Weights of a small transformer language model: MLP 1024 ReLU, LayerNorm before each block.
Each number is 128 + 24 x the weight over its row's rms, rounded and kept within 0 to 255. Layers, rows and columns count from 0. Numbers have three digits each. The size before them is the row's rms in percent of the matrix's.

# layer 6 MLP up, 1024x256, rms 0.112, rows 558-664, columns 128-191
101:115124117134161136111156168102109161180144095134110139148106143100088128124113173113108110139131101133142108152152095184106120145156150147145125132140130125133143107111085160088121111156090101
098:093117151160112099169137063096102137150117098110153133117161095144142141103131155172126077137156159106119111149155125132138145132126123126124126100134116101144131158146131127099092169146150118
092:140133121125153112146163123144128124175135110102125151104184131093154119104094142136109103139119157137125114138191112172106106145155129118142127119135166105099155117100152137107137120149108120
104:125117122084152126118150120123097153119129140102159117132154135130095121133109107122106129097164100138129169175096114147120122131126102104120163104169110144112127155101145126126112114104132121
098:125112121127122135153127124140093141106102109126105149082128128118170082093139139106136134102160100161185122133113107111136157113117142128178096123123117142154102190122115153132145127130142109
097:123153111128121150154091141119059155127115145163130114135161116145076096108112174134137179149120132154115121108065155110144139124082160123135112131122171138108109157165154136161119118114179098
097:089101137115098130067141116064114118130157108120125144096108099133087144175119175120170142111152120128147144130109091138107122100152155137128101143141136108142152106122160158120155142155137132
100:144108143091130125117128123117182080131150150121189179127157125097124155113136094097145116119119163154106118118127159122136114118149098107117154115158103119100123124123130080119179123093086149
103:103158150161140152101167112174115119132161110106121105117132158098124121113200156122120122147129156125123120110112110095146149100093135100158087096133098152159137159114082150105108072112135127
106:126168094139181172143150137142119097139101129135136138128182085125149119132137128111116136086090135131104129154134100078155133106115099130136145090148102164142109133112116149168097103129110162
103:098170141154140145116142108143112105116097113174177097131157098117099117164092099117159108132104131078127125164140090167175140112152141142131092104109129126136153143118127090191159106168084170
096:139069058050113138117108121145106121147117174041104103147141156136123120163103129099172093133072115108119123148098141132121091114163079117132089112110141096162078162123107163100152111137097110
126:117132184161132150106121136129134112142118128126107115131136146076098162147121135125128101123142149159148073131155135148099139113168181139151140119130157137135106135164106135149080157117121122
104:119158137095152131071155187171127112100134132152146109115167152152119156160112127120150132114110134158106097082141163126162146173149142088128148126082141139131135111133150110093073131102111094
099:109113120126129142095120134091102163120110077116136116147121122187078137128117155135131118119127119146109105138149138114120112115127136098148155158145131120127104154097136122128103092158171070
093:119136132133121112192105109184144151140145124169094126108165120122136116154112137138153114142109146142150139151096146116074107108141171124137150143135097090121127162145100095118174126126163114
091:138111102139109132128155137099109140163140095165151144131097134136125121089136122116119128108139112124140106186115119108121126150136114138087135094149147134126099114109128158122160093058123124
109:111173181112109148133128125132117099132123108096138123116103110115161102065122126113128153136113106151133112082111168115088174132139126121172130067091109136092100133113136128208119117129124125
102:099119159153143093105155116084126101152167146118121143134106108125090173124113171174148107114143115127137165155110164114131123120124134154130083153151144146139139135103154161156095153171130102
096:095106114132144125122156116139125142076151111110144122140169147093128099123129124133134115126120142107089157150149098161139155154159125124092155098128113145118135063124142119119174112127132142
098:072110166092087110172118105145134179097130170092110160117166112133109119158139112098099135105147121132148086105125152132157133127168140120103136114158162070087158127149126126133090114110098106
099:140127169121112104155138103127142126133123134120117154127113124145112138124149142076152080144129124106079147130168112131131112150133120146095099125138113121128122148157126190118118116089112123
092:143124089141153124146131158161084134149100108167137075155148127091155121144154161123156153154084180091134130120119117158117151119174128142166120119135091126121110105133091158146139113167105121
105:119144119113143109119092159118143095130155177168125122123131136108156096101114120135133164167114162143158146155091126108143101121106143106145140128149123148098098101167137151164128117140079124
097:074093099136123153109133119113160143144091173112143095063129131125157134164132084125143131142137142151138143135154134117078111156143150144115129144131185145082144124113103170126125129121154118
099:125142133091116147080097135126135078115135127178125107115138123143121152154148125119135108121146110138147111161116126129140084097129162074154141115114135079091122085139149170112158123075094126
087:079177148172139132145128133124116155117130131146146108104149138122082119139111140106110110097126107116105116126116111133136093143120138099206107120122124140140106135123124093120151163135114143
109:123115121106102085096150150118145135139130128095133152107140112109101133122091111121148106136109154101116133141138073146151147088151076141098128134130162098135078144162147121104126123148154129
108:104117116139114154124147136069087095115112160136146141066166147128128122102181114113087176148145159125150081110141116148096089124102139145144134130109107194140181142180129124135134145133122123
095:169120178127141140145171135096113165172170072132133121146132127105200155087159112130123089121102152136110101143127119119157111116127112106099147140117097147156091141141115137101096136133120134
096:106169110129115126146169133134108137098153140164159141088111136086159104117149078138123129142125130194140148126124139087112139111135110057157141110147146147109103136148150127170149115141134129
090:077117144153100169128158150134132151169100084100123098134111146118116179093125084129141088125113137165158137147108106160134127145131136116109107153094106108110109179145119104054124146136132135
084:102164137152093139122111097091127162122103116124092114116112140177126111142123096153130114099155124140127079161115135122102165170135132078098134137130125088140157121153119116100147138124049139
105:131152166114126129097112086155114111110128151144113108111094091133103121157135128126144126159144135137128125133144192062125157119113124109162121119145131097126112090161110122116131106084145099
100:073098091116169135126152119159133137143130151167115132184148135127105137125091106143120117114162144135111101133122137121140147128130123140135129127105115152182133128140126114142144147103121126
100:165127164117152106129129097142136121174109131113128162106152142122127141132115090124113091143092181134132113174110125164175085091134157109102097132096120154148115163110101170111131122153105146
097:153122109140115135138139123094123127112139130152138090136144171115123169144106175134143095113108102143089095154088150123121165122131113132137157105173125128137136166130122148086184123145175155
104:109110120132165082139103141127156145165145116115104148116153169116130121110083116107113143133096126146107106132126142151136116115130165117120125119123169143149166193107144145100151067103109135
100:153147131095155095141141176134142122152134115119159127154145115088126135123116168159117153123065135128153138121086149135115146107130156134119072080131132125128123173161100125102127096144128143
102:130167127135131175146132137110143134123131105083131127119107103111146135120124142144139181101150160163080160134165085137111073111137094131148142120161131153111135129128153096096113160090125155
099:102106141136106145117139145091140148111141144178117070137128129146143120129139119072159109121162164117128113102098129125092057109110141140133151097093141163108121106121146120134168126120106136
099:125138104127134118134113119143144154090093157115136112114112143121110128129154109163131154128140095171096153117126131124134109127138153116113118125095125107109113111124122134102117085109142134
094:180114125125157129116148115111155112103116116097173107121119195169143114123140122121118135100196140119133179140185152177093084120161130103121102115126136155137129133135103127122105115127152114
108:136142135129127127105135095137145058132130147168141183119088189111126133158126139142147125131160123125147120126119127085148123137078119149130107135086116120072165131125118135135143089138110147
099:088120116150169127085136108131113124179127087158119124127090130107136141132111115122108143130114142067138117096214105120133137149181136168074122127111108092085169151112111156133114143128103162
102:091182128093147143179124101124133111081095105061120090138139097101092160125141110100139140177116119114111133164124131135086123106115139153121129111116078120126175143098154163150128120162159131
097:082131125157176155042149161140125141143072142100143134103134088093152114108090117129085085113139139163120105127101120129129120129098146149131153146125116151121085104124101131137160136108131094
105:118115157142124070153137100151154108042161157089135153101107143080119121103122103132106102148136131114162121088113099110107094106138157149164130143126094125160167141100160172156131120170126126
100:084142126117153140156176091140150130090142126136150120155087151106105149140129137121110130155074129133153162109129112137103130097175147113129093141128087128132136126127109162107118115142099139
109:129165124141133142139148124157155141197126149128099163117152095116116117139140167144125098142121118152131154139150086117157095145119103169143108093139130117107095104096141139122096128159147089
108:097170132139152138061125147123171161082116162121140122086145102140071094102125126105167144143062157109134150104174104122131132153139148146176120121155117114131149102122137141149143122129165138
092:156121126128107120150136128112125134133127106123146093121091079184149182141129133130130108122173124155097088136045137111151146136103128145118153127154161149091117165143117115153106104135104165
098:121140139124114144171135092114149121078103156137139130165114130139160099173142136085157126133111159155117136142112132111112122158113119124146138156146140108120122097139133146164113086088162105
107:134125105100148109111124136117132127174148149114104109140124146132106088120113117127149123190155095104174107128130119151131100167130118124149147131110149121133131103132145116106124156088114090
096:151140118158165132136115116143123156125118137120065118134115137171107140130131143115140129142117147137069159119135128127113121147133140110147135103104195137118103154116058140125102079155110110
102:124132116095131103152137113127123081144157133120113130136134113165140142122111109153101131125092135103122120119125145109130159169142134056102126086125095126141094124131115130142091148127141105
100:083153152129149127122127121142138163096136114111125123091149126136111114123118091175176134154145161158143137107112133135146172131143140150110115117144144135102135137104149125148137107167119106
094:081120130134102111122118141091108111119125110085110164125134146092144164173162118140095084159140128110157132091149127154109152170122134166112115120123169175124137139133117123113142145154157101
099:122182139154122159105179131104164129141115114195159078147114095142139125084142067127094137151077106148128113122137104128124115127123117098168160091132121115157134175154130115099138145162136071
102:139156107175165109131123125149153126173111177129099114122105135130130160142078116100083155129103123146159136147116085159175143078161104104121132107129168145142125185116119169131126074151158137
096:149110106133132139120151147136084114117144110178154113141122121133119160128116138093132155109140151109083115118172127177172134151120140129119156161141117108082163163128126110159129154141142112
094:120126139127099082199132102126129138159122093137135165103150118082137169123181132095091124151145132140112177122169157132094108144138162110095077158110111105140105168131138159138158101123106128
106:149122137098130153099082160111182166111132126119154124148147147136147142123162145106113112143146137110166093085115148144104127121116159131124160120121140177155110126120113168153166148173133131
096:109148129118108157163124173081146097111098131103140117091124160149161124125081134119131173164166099138180130113142180136121130137154135133176116128153169134120107145122152134108187167127110128
091:123140119127084132125150111099162128118135152117096163104123132119162129126138122136101139113131147126157110117106154094096161095095149084153113142121114146129106122115136147128149148104148114
098:128125127168114141173130132147085123180128138129147139097126096118139134097103110067125135121139136132095183154141203126173128133122162137157129136076114158104167106073083153126132150158096121
100:175156117089121113161098158165132151182114126129113108096109113123126132126152164091143149149155147111121122139086090143127150100140158087131103088117119079121111173133098142139164093115146114
085:109155127120122117105105174135125120130113121142158123177151091133159121105139148159151080106140170148090135120147127123146120098124124115141133112131142152159173145158134123168171073092134169
094:106163169079112159128128097148120120082099109152128151117139071133148160153157136116084098162125164133063123163118136145093140097130133141101106139122125164111128150111126127140128101132078096
106:105135137114097128138118148112115155136101105180093151139116088144131131148123203121109129143114092159126148118141138176106118133142138165104124118100139154068102160141131143127116112128114114
102:094158128063122152158145133141106131151141097143112137116179150146155087143113150136142140125073121140115108080138101140164101094145157124145079151141134177101148118147121143143122147147154115
101:099115170134079148143137125141133114112123126134145117149126157146097148109129102115108084115144139161115108117113080121104107115124111157135088111078138161135093160078125183148134107143113163
099:162177143116125106163155086128101071114165152140158106129092145106087121106117112110112140127121104099110143104096192175135147147126114133150122167096093127092120105144143134131122138133123125
100:135115123131124123130134169095160137127115110147108121133145100124163162154124086127157133116114151102130148115131130172112116103146145110163092060092105151116164155126114135151146147111156093
099:143149112102153151135139122175152103119107081110118165132128135129121136143169158112133152122106119109180124099125115143147110104139114134151058150154127111125103131124098097135104118180124129
093:136139122135101145115093096128135116118131107118130111155124165139131138122144120107079148155116128069107106199120143155157148141126145149132119102118123117083139156140127099136149199101171101
099:143150111133085113114119117148177139116132135137113105158170153147121125072128110157113155140144191135131143158171130115155140105160094128129148150085113113105117127138105120139089118161082115
099:097128084083135156164122170123125137093111150114131120118145111127149104178137127121104133089143142124148113138128113110116113129128131114127161104138154150102110164179087108107173139139106155
096:127148091129107126152180131121102117152145170121090142120127076149126169129184155136114143149100127137135119149108150114121168093125133137172133125117110136089133172128157167126106161093145092
089:101138100118124132111091138169100100137109091120141145105143137125143089137085135125150134150084117105121124144142126127155119117114141139151063143104160139134150128084149096156137125130142156
103:112119129160121137147146134166091104132156073141106107126098115090094112111142120114128124126135131148162150136098115129111098138179125128128128154135125150100158122124128143097133119139153129
114:132145173128136112120143132129087094164160099127167138134084119124114098155099107107132104090133198152101122116098140110100136126114122129153108158115128111133146079120132139060132155136104094
106:155163158150157148166121091172170159113118164105101149159109127096099156114083132103146115123115125098114165118111123142165143149108130137137115131147108120122117129147136085117094142129121154
097:133128106113137149104123152085078146123148082093143131143106089133163116149119169109137101127118140131138104128083131151117135159153138146112117132127162133129095086137104154110125128149132105
092:143143141140108124136065094094128102127142164113148146133115090131119147087124142113154148119151131130114119109161129132094116154118132138088126096107112169165089134151104170143123102151139131
102:109154110112162108132140118104139117157139116102133177182143149107155143150159126142104131155115122160117160067148094120103155102145098133120082108128142145105125136133125087166116098122155135
106:101118097148150117110110126122121181117127132157104116165141174095123077148173111127125129124121160100107104127121109133126107172151106126140138120127094143104125173156117152140119098149126131
103:109125145125141112154115136106136172172123082116140160088067112113126163086120109146054144110157138101102175089142131158167101105135109141120190150150091175145144116151128149118146124090108116
093:107147159114166157145160112131148098115121107106133090162131140132160119142110137113126110112154173084146137147108148141161145112141171125099149107153095113122093134118137163152088134131132109
089:117106134156164109111159140138108124148115104125142091160104138116138134089129138152113186132132150106147127146129150140096146192122147141144132086120110124058086127143102157105150113138170142
102:169122118131110120103104107111141081115116119139134127157108114143157068147134149156099099127096179132129155154111084109129111115123119134159102105192114147106179148132097090129146109139139148
100:152100088121093175092150153116176153092133148146156121161085123097113109091068137109167135111115157122136119159122113131137126125116137139120096142140119158122136133110115186090132147147172113
100:121129115156116098196112130090133186161128127135072127122139067141191123120167162105101126130150129094106144102153085094115110120162133110146147110121180130117097152135162125118133136050153122
103:142160153115153148124088135143134138123131129111137154104111085147123139134109141096113141138123134124113081145111112131148162134101106153174131125131134098105124115131107127094110119156102113
102:122165146131134107149082087124121181170111126124126117123124125112119145114139159131163126157070089109097099124090158114174150119119144133131087115089125099146137144158063107095133158112084147
131:115133136156129136092095141106142125128149129100117137131132147103095120145132123115146151162159143145102138103126134124120127104108099098128115112084129101110050101129125094116085103143135152
098:136151134159151132168144179126110132159119138084140135105114115167109163100128120133142130105109129091073092158108108100132163126132098089154132091148085158103097131144107174151140121129098122
098:147123108106085146094112144173146111151162111096146136088136134087144115105147137117125110111150129115147093116126110109101106104122139156086114165142123080170131149125141120072153075124121179
094:110156162148111112137133130136129088119114144147142109091154122140153092141134129146111162152146125112109114106098174159110171093139142137156118132122128068162118116075124125105127149096120099
108:132105135133150110137143150169100189136110096121108112137144117177132136138075112116159172106150140134091088143125153116123128114167110154138092075115108144115146129124154152135142131145167140
100:097183130080176103149135124147116161121114159125128137145132103127127119127186097119122113110145144132142128110148136132129129176163119171090154164125101128111132103122146143133127122120156117
101:072106139119157111076122113165072145122126118171114129113195141115095126094107135116104123159146098134110107141111085096150138124119104114114120111149168187140158145127106134162126139149133110
096:140186124075110114136159130136111082120150156147130126149146118143150124096178163110149163126162111147117135137108157130162076108088189120117131117120105115105114114124169165144137107100118115
099:155156154116116135101148074105127096135150176146092160129141111097119139147147097110126143115115099147082168100120157131177126131168089125107126096118101097130117120118140107145109154117175177
100:134110149152120132119146133132119122116141084134127098120108130158087086136114149141145115140146105127152103124145092118166127089146107180135102131092165128125100138133113086097129117113127103
092:121111169121131137119083131093070149149113166102136096153146155082110154088106102121128123119158123082100154119111118151150154113125129158140125127123101163177109120111107124101146158113077104
101:112140153134112150168145148157115105082170092147172116122159070143118098144129107097127095151150135134148121112123128163156149080143093089159120091144104152122134177117124132174142136149139174
# layer 6 MLP down (transposed), 1024x256, rms 0.117, rows 558-664, columns 128-191
099:129121166149106124145134138113130172100110096097148091123118134152066073122134125150129134115118097118116128104127133159141123135113142100155137185144136124123138121082152130139111177124101155
094:125144143108140128130152139128168104110117128129111170115098173134164108142133162125150106100108084127138156152125124150105126111109098087138104131127118130126108120147148141113136165106177116
101:123141150153115147094135122127134160202132119140142110156139123131134125111170054103093110128088137089107124170147111118100123137145140118145137129183130103125121168141122088118151093103184162
110:133132144164127111117118084131104168107138149094154105144121150131076110162085109104098170100095174146144151179079131104088093156112079112128127121137137125119159128114099149080144133112092155
102:145163142132101136103101124169132105129143082103126126127136145109110116120160085068158060113117182139099104138129121159138138146169132107110178083125134105154158127169144106096108158120108138
096:102145101153123076127117092127086114155107152093160156138136131081123144156110090137169131121100107155120102163144111099097139160097127112124112124132123112155129097131149147134121138121126165
095:125132124147156137144111148155100149117114118155131089096113148135137105123109134139135125109108174113127137138121110098145094129139121140117171134104119101145147142142127104102150094125148125
101:091114137110101127136154131152128123150129102116137117130107151117160136127145160057086074137146202137100115112081125125090155158123148155120112118142137156097171148133112149173175131139104128
101:146151132158096175116131124156148084127146135142138105146129165138105144141151148094106111077119183108152086153129085122139120112148115124162132101090091123157108159075108169106084128151146072
107:065144103084162157130142141139124112145104124143121063151121124138126146109143141102120144139108149169151149138099124152114108140113083103152154145135134094118137169115132135166092190121111134
106:130137128103141133104143105128131162128084082089156107105126153167139150088136096115119143127120122125127144150136150170102129162160164141093137101143178110145126121173094114149157122125071115
098:113124121131140107135133110144191114174140145118147128159069129110104109126145125120162152107092083115116138157120092142111127104170137072157166137120151095113119114128104121079095147087076117
101:111144110149148166134108167130131108139146158118118147095131132115122134122113133109150148114128134158156105176141057131087140119166112116113154124103121132153131128121120102102097133121110136
106:136129152098126145126122136134113134157151141155123143098112096151146161163166148091101118138169118124119124095143146128166126152142127123079165103106091074118157151111140134123172123134138166
102:088111106140120157162133112115151094124138116156146116139075087138153117125111102158149100113174112111085155151155150120065141129122102120113099141159122141121093102094139118072119136089124154
092:107084146143116134113132107162156091137154084155093127151133125133156129111108140100150144143102144146199098142083150126153110119140150114129109088166089141123098126111082146112167101134142102
091:118114109129111128128098175152099109107139160157116114114127133092105149151121172107139110090138098160119146151124106174146137188129083145039103128155110155136105074121138127129093169144121120
094:142118096111138149120116146126137122154132153141113130117132160108157121128141127144123122115127142151142132135146127132103130108158130105109139118093126106142131118122130115120121135098098138
104:137126114131163075126140098091118127141116160136154081144131083129122171112143109115157150121095099113135143132114138102124116139186128101123117128134145108139170121161121172092119145128149130
093:129105141136147144134146104079117113124138130111121123138124122124122150203157130121157099096115116111168160131111106126120148151147127120117146147099086121138125145130143127100172139131099113
100:143136129127093141107173179178113145116121163170087080135146157131113129120137131119128154131119161119154108130136129158121111170116109157103087126142136105133161067124145171147119168175106144
091:145161138103094112112171080128098105119157108176125142100074170124093162193128123134126130106154097125129164160137121147135087149128106129139089163174067136120119128145141143120118120122109091
096:167119139144191094106104129159137159142135122058125118138141149141124124097148119078127118143136123089137118136146135076120152110120122146156126166058141142104073149161119137128103109117124177
103:102149149165113113106143094157131126099110164091136099086116078132069105112084128095131117124119103129156097102112132103092154137150167143134137127109135150094150097177144138090096119144155112
096:103137144124115160108106110122138072110130124179126103144120163152134132181152153066092132168167145134119114085115168083156111109205165121138154157137154122097132144157147132108145119100158115
094:152149144104167138115164086095134137131122121114136095115145152147136113134092136108144121165124108156139144138116115128153154156130112158133172138150138119125150092097114085113121157156129072
100:097164143143131131124105127187136126159127150147175123105147096185104118117122146131170166087185103094140135096136066101130161125140127184114156095138102172180129140141125142083110109115103088
110:107125152139174091130114163121129134140085113126121142126130106150142118142100154169125131104142127122112127148151113136119124121139107131142165131116108086102151114145090094154150100133088094
111:148111120196151075157142111109117140145127174118118149169111127159115134126184153135117163126158114135154104113096099123143159101131109132118177087115177140092133123120139132065150179111141140
092:141123136127111100076152123114144153156092182152132112098146179111132098114155146121156101169115126129152102139126147117091123127123090128132141114180139121154163116103181140153096094104081132
102:107122110126153144138096129113118126163087105143144092136164132148150147137123106082145128091148120159131143174092129133169131140084130128140115080137154145149129167159098142147190131119151099
088:073142135104146153156141175104125115112119120122162079113104114094135135106102118141124128140154122116148094121157129124132182128108123144140161116119124133117128158147156098116124140138112077
082:121120136123156112103152126147101120093162124117139116144138129110112111119131143117129132134137142134133158119127139132158117105129121147174130103143107121102078152131111156174141082084116135
106:121106146130102133121150110140094139171126144140072103150085104138167129131122118096146117146125151102104135154149179165134121136144113142095134145137119101089155133171135122141126139105134154
108:147085138114159103122154145177143109123095150145101125132126106137076106113110138123088174161150146144108114134126125105144173112138151145154150115165107131173123119108118128147177160123082133
102:152099181127097145148149130132168116126170175104149139108128128149125114097172104100125123125146154130175155113082186125099115104162134141173134123122162100141180122131126106138096161123092152
100:175156143120140125122137113128167127082120140146173117112137138135117157158124145082127124103105122167125075074144099110141136110144144114124121151114159105105168123093116108136089108121144102
100:086111116125164136146089142123124102079155187115100116143154148132098163146143086114153134102099072104085129142075138133129139135089128169114122102145085117131137145158148123132134156129126126
108:105090126154141159110125107113150117160135129156151059135129121100182134129144126140104115092122148094168083135091165136110168146155159141130108157135136082090122136118123142193153143138139168
108:152074141143114127114166118130132084119118127098093096129108117111191094110123119128120164144125121177162147146126128128132143124153102121155140123129110132135167142139141128108084129122145095
099:132080121113118095126152087184139138142114066121167122131121121149112104162120116111112119117154163094144156075116148108137125158156101105132108166132123089131152145134115148130112171172094150
090:112129129123162158115125141142108115143160119127120123111139110078103103114122139105144157116147126129174125139134140121121096150114135127125099125110120132166147165128094142110093123109080107
084:141127129126118124133103089124136096090127152148137133110181060076151100137109130159135149065144093121138114127093166112148160109127106134145111069113162093124131109154138135138094094133142107
107:104147133100154150103124141115204083093111121096143115139142101097082127124108146212122151092159125112150104134100134115109080163169138108109133121072101121103148159115120123105147147119114099
092:107145144121108161171114101155135159156128151148127119108107126117126135116113106109166102118082153137137144126147126151158126127167143134138140111128103109103157104105137145148103140128137115
104:141127157122135112095128098141094092157113111176111138141175123169121127133130158097129173139119112113132118153145129132126154112132101098104153132171138111196112127142130118175110152153153081
094:106101109107116121117103118150064141161145082160133158150162155129113133154080124109155134140088141146119088109095133177120143118133155124173160115103080112117124146115107099146135103141152157
100:143119132152053125151105121133099143140129132151099087165093118141120126140091150100146114092120170120107142147125088163111111102110117123155131133138086152109176110155147149123164117153146121
095:127163110102101129130096099143156112141127119118097139125089126137145170136127105124122084129138159144129142109114127138121162101134109137163134126092102109152136155103126122137123128125077131
112:100124122090155126129090114098175148164134129123158110077157093136152159124132142083090113108140162110100130131114093132113110123108092128121128164144155168124137177148115148096113121133145122
115:111111151169126117146143164126139164123135162131126119141099127153120124140096121123116115139101167121111133093120129134108103130115128172114113142133118134097151107141142091124147115153155162
086:112116153134175139143136125057099145124113069122104090148147116080106087134117105136103114121130160114157114157118108154074126146141114164099115134121111161090130115142105123124055152132110134
098:078084143131140112159093131103140105162119102137106137134125106107125115177145161119127177128135094134160095137107107120087106158139135158123167145133112134129116156173152148126125133125131176
109:147111112106196140118135130147142133110160124105104111154137127108135138096144129096151138147156154142171113173144119119095121111133133156109154108120135119120148156082178123121116134121121157
098:105121147113141139182123165155134114155142101126106071142162134130117118093120160146162109117153131083152111168146139093135155128160106147153093127107157155122095094141138164137135140115112156
106:119114109112151076128184075193105100086160130111120084106119169151134177169124109116099132111140095173138118156120139163104157168111127135119150135103150119112138141137130130108100133110164103
100:167103123152148142105143120105061133116125142121131136152082105108105129115111160139128120109119112110195100108088134119067132113125177130128123098144150114174092130102148130143107127139178136
093:120143138145152134158063114128153118093128125138142058077116160163101079098124100109120146134126204158143114105124178092113133155163164124142148094112153129136142096122118122100149134089092137
103:104117140127176165124103144139089100115151137108125135128149077151126084145143142139118158114127164147107110152127162083122140119158101127131120100161157143069096136163139151092100100108143082
103:077115136132115151117141134115121161103114122085129130162133114078145102149088152119149151130069149141157163143120143137188124113139158087109105141132113119089106113101117162117098165156130067
102:158126134150121150109109137129136113147123064147093147130117096168157114095157125115126116114103101089104119102169098118126138120158139109119114126180128151154110171167075124160143102121125108
097:159107103139101146185161140096110132144163114132098104131132087134107133130130157071118124098121145160151144149133132149091113157132125147125123124118091118135133109095152124115145111153125062
115:139155167152158101136139130094115136126091112122156139146129140145107121118094085124088111111130168178131109110134129142154131123136168128070112150160128119137109087106148105110124085147125113
101:139160128144123100141150130181110111118091128129121082096144164123131131119109108142105118098137091140126127153119118140115153144139150127130099108151160156129140128122102096154154120122135127
106:144103157130164134136102133143129123136124095146152091165118128140128138136156122099126091152128133122116165161122120125105114148161149165094107129144153124130139153141160106129116111139105143
100:098155123089110152154133144124149114111168133102125126100124102160111137120131125091127158097131105118140126130151152122125140106113087195139146117111125136116139159146126135135118135168169077
098:058104125126160137093133139148133136144120121060072114149122132104148144138096139099169075135179168128111139139107109131188109129105150117106158127158090131144109148116145149133163123110112114
092:122122146144125136102160105130162100188126130137122126088120156142128122164142137108172127152150144098104136076117127124140143125130122133079174113081140109109130124125154127104119193145093143
086:098107116096088150131117102178138116134128108122126126149138108101137120130106135156102127110112147111174135107116089143075145070152145117160120141120106108144148113165141112125184081129069101
102:112137172146117106132169134117144126116104087143118152119150118145105116116111126195117108120140106118118138151142144185107116117152135142139161138122146170076147140107135138149137165143110097
128:071158117062122192133140107199128156128100100141134188140151114142107156078139164159121167137094139141144071156132146129147097133182141100134137187181123145155163149144126126152087171135176129
099:151103146128147146162124144149103131110093127144127128147104133147110151153115147162138119091177098121136096146098080128124141123119134104164137111160130081128124136123129120126097085157113136
104:134143129117142140154122126161132113125105093155150147107119149143101132093115177105123180143140076115164168179127144159139159171166105123138130153118129136079153160158088142109133113129132159
098:171096126133124141114114135140132135181171123130123126161137130146131114104116161129094131114131136166118104139132110101153136089097158110129133117148107121132096165144133105155120137099119133
101:161080110113149129134114106141119111120118146133114152197093102155136124142136145128156122141110136137147132105140132129169161137158120120174162155148172099121120132145113136144171152135153099
100:104110082160089114160112126147127110147105099118182136128120144120127083093100098126112135084097114148153141147142138109116130113089121132135148130090149135144149141096133123104136153099080110
093:118127098114134102084105161136118116080092146110147140097117136126092118160091140165125102145140111143136139164122130149131091142102136141155171122099148106115157126131137147151085146126184111
097:096147110103091125125119152136148137137128084148127129157133148109112088121106123124111119085124157205107135159095118134144128105126161135112168128178129136121121127134083115107094161098152088
095:106111124096158085123123117178163137131098097150117114140139158156164105115147101156142154087128116123126114164078110148074102131093132093138161110130090101168151121105138112129102119134129115
089:149074136154159149101172141127158187113097125137144116088084147114155165131106155116143145188127142121082155127110127128099115121167154138088167147143097137103101135114127143145064146107107106
097:090163106150122109135130125129069165145123109163126114154161145157105138132130118100121121116128137123180153162091114104088154179151139145144122119150132135147134184090148135133180155130157143
120:182174115157108149114133157107068167153104125112156129094094144107149128119113120128103119154105117144119141135129152163093158113137106113115115139172121113104197160108099148101100151149123113
102:136124127106134111123099170145123156103121096126072165145167075179154126123108123142127102154114132204133140081127112110082164174110140148107137129157138134158101137104123121140158140108139094
098:124111156131131151126148148097080126159128123186090125102110105133163127099099138124157115132098132095137129139128111157100145184136100144142142119153157096164129109091154104141124186142150122
095:112120129114135126097112122145118118142139141136168114148128119119171108117125126132156104159137121115112071128171151140114199071158111088129168133123115131103138125139133151129088103113146129
109:099124113153120153106109087086131102112158072111117159116128127103112132163142134148137145117144146160139128151123093085110154143146141151152155109103108142114124099117114105107101106114127126
111:094133136131132141080108139173137082084104134134120149079175111098132153152131100148116148100121166097121126151114152145162127135119088134124138123137115135137123181124118113160144108112082144
108:084116114123139141122093130130152107146099138127121123103147091145136115084055159130103133077107116118143123128166137130130168163133133163113156115151114145177110124138162140143102153096127077
091:094112151153115135154171100164137120169130189151134106168071140124119136110120156107080156184094134152162082139075097125124124159085141149164111171147134092110142158153177112106077140146128093
091:155133112108147133158125102058132112152092114119132120138132129147159117164126153113139078123134082129104154137144157058140126077114148133169118152133178137125119113147115133149163162154193154
099:152125113136154096142147125128121146095074104163126095083101134123124130099126130150075168137168119149114174099082133137130115150120137101128103117157146166102148160105157138153199119119107102
107:167122121120176126107112112092130121124103067155120102154123166117089116120084141129147163121111132113094108101129126110120129142153134133161146164146120133120134122120131128117096150135093191
089:095139147112144126152139127164137115077120142128178107115144169131095130120083115149130120107106107169088089134136130171174122121161159123159091102147126163141111103141087087143120107143116086
110:100125162123164153127126143124149142133125133094168101122146075144100146110120119065150140099122132099153134184080139155119149128122134133137122146141134111118172144096117132098100140131084171
102:160107121112125162128151150125114148094094102137138145156100114155125157132147132087149129088113082104142151170125155144121126108123102175158115142139136083125154138160119099124158138105103132
111:127156130133109152122118157129133108130140138124096136124122121103118113112126123115133154126135135157136123142126082135084141125139126133126155134120134117160135126116114105114113108112104142
098:140137106121152098142187124133132138127109085147147122118146101094131120101163157135169129128126156129169129125071130127133127164109113114160091103117161115102141124145130113133130200121124121
093:133165109112135158144119135142114115130151133124112149096135143120122098100142113092157164091169165142125145155132106138101130115163137091100124144105106130136102142124131097116090132140108143
098:116128127137098120119097117123140120133167186128147098150130093117142133130112121146100126116134155136112119098094128153122140167127143197099148182149155107145156136150114134120121131083151124
105:074133165157131130100129108139102155132116095140154147099125085143125125116125120105098132134127102147130125137140122132112182178120124116100132140158154126135155190084129100144124174129113114
098:136145158116159148122134119132107058143094173107098131150116124144124140129151165168148140097120160112118124126155136123099095124168081138109110073104083127124159153132080149170127113127149145
117:126148113146124151075126121160140128155132165153125093109156152144124137094130133078168130128114111130146101171182120126140166117131154101131120113129111108152136147169112119110164129112113148
103:133141111056104144123113088131126113108126109118094143142146140145091142091098136096149145122093095139166153141122183137120132141095120138127101137168144152120143105118148112146133133147109178
101:148133122139138111152076107152126114116143135155097142116135122125111124123105159118107174075185155157137174145114116136144092122134159175138130111165124123146119160104095145118111153148129124
102:136112141110162130114116159134126112138108130175127117117123152113123119146101134142099119111113158127147116094139108128139103121141161136133147117102136056130138131125135155119141130128102127
097:104117110130129157110134098086137190106127140079124127181135125074134143131149106118148125106130152129117175131151103140145123051118163158136097137094155135114166127129159105104172156121107116
098:156141137139121155097166166133103139124124132095115133177122120122140152138122118101170092113078107124139108111174108093136163088136162126129157142141083109140127103115119154121147132106143103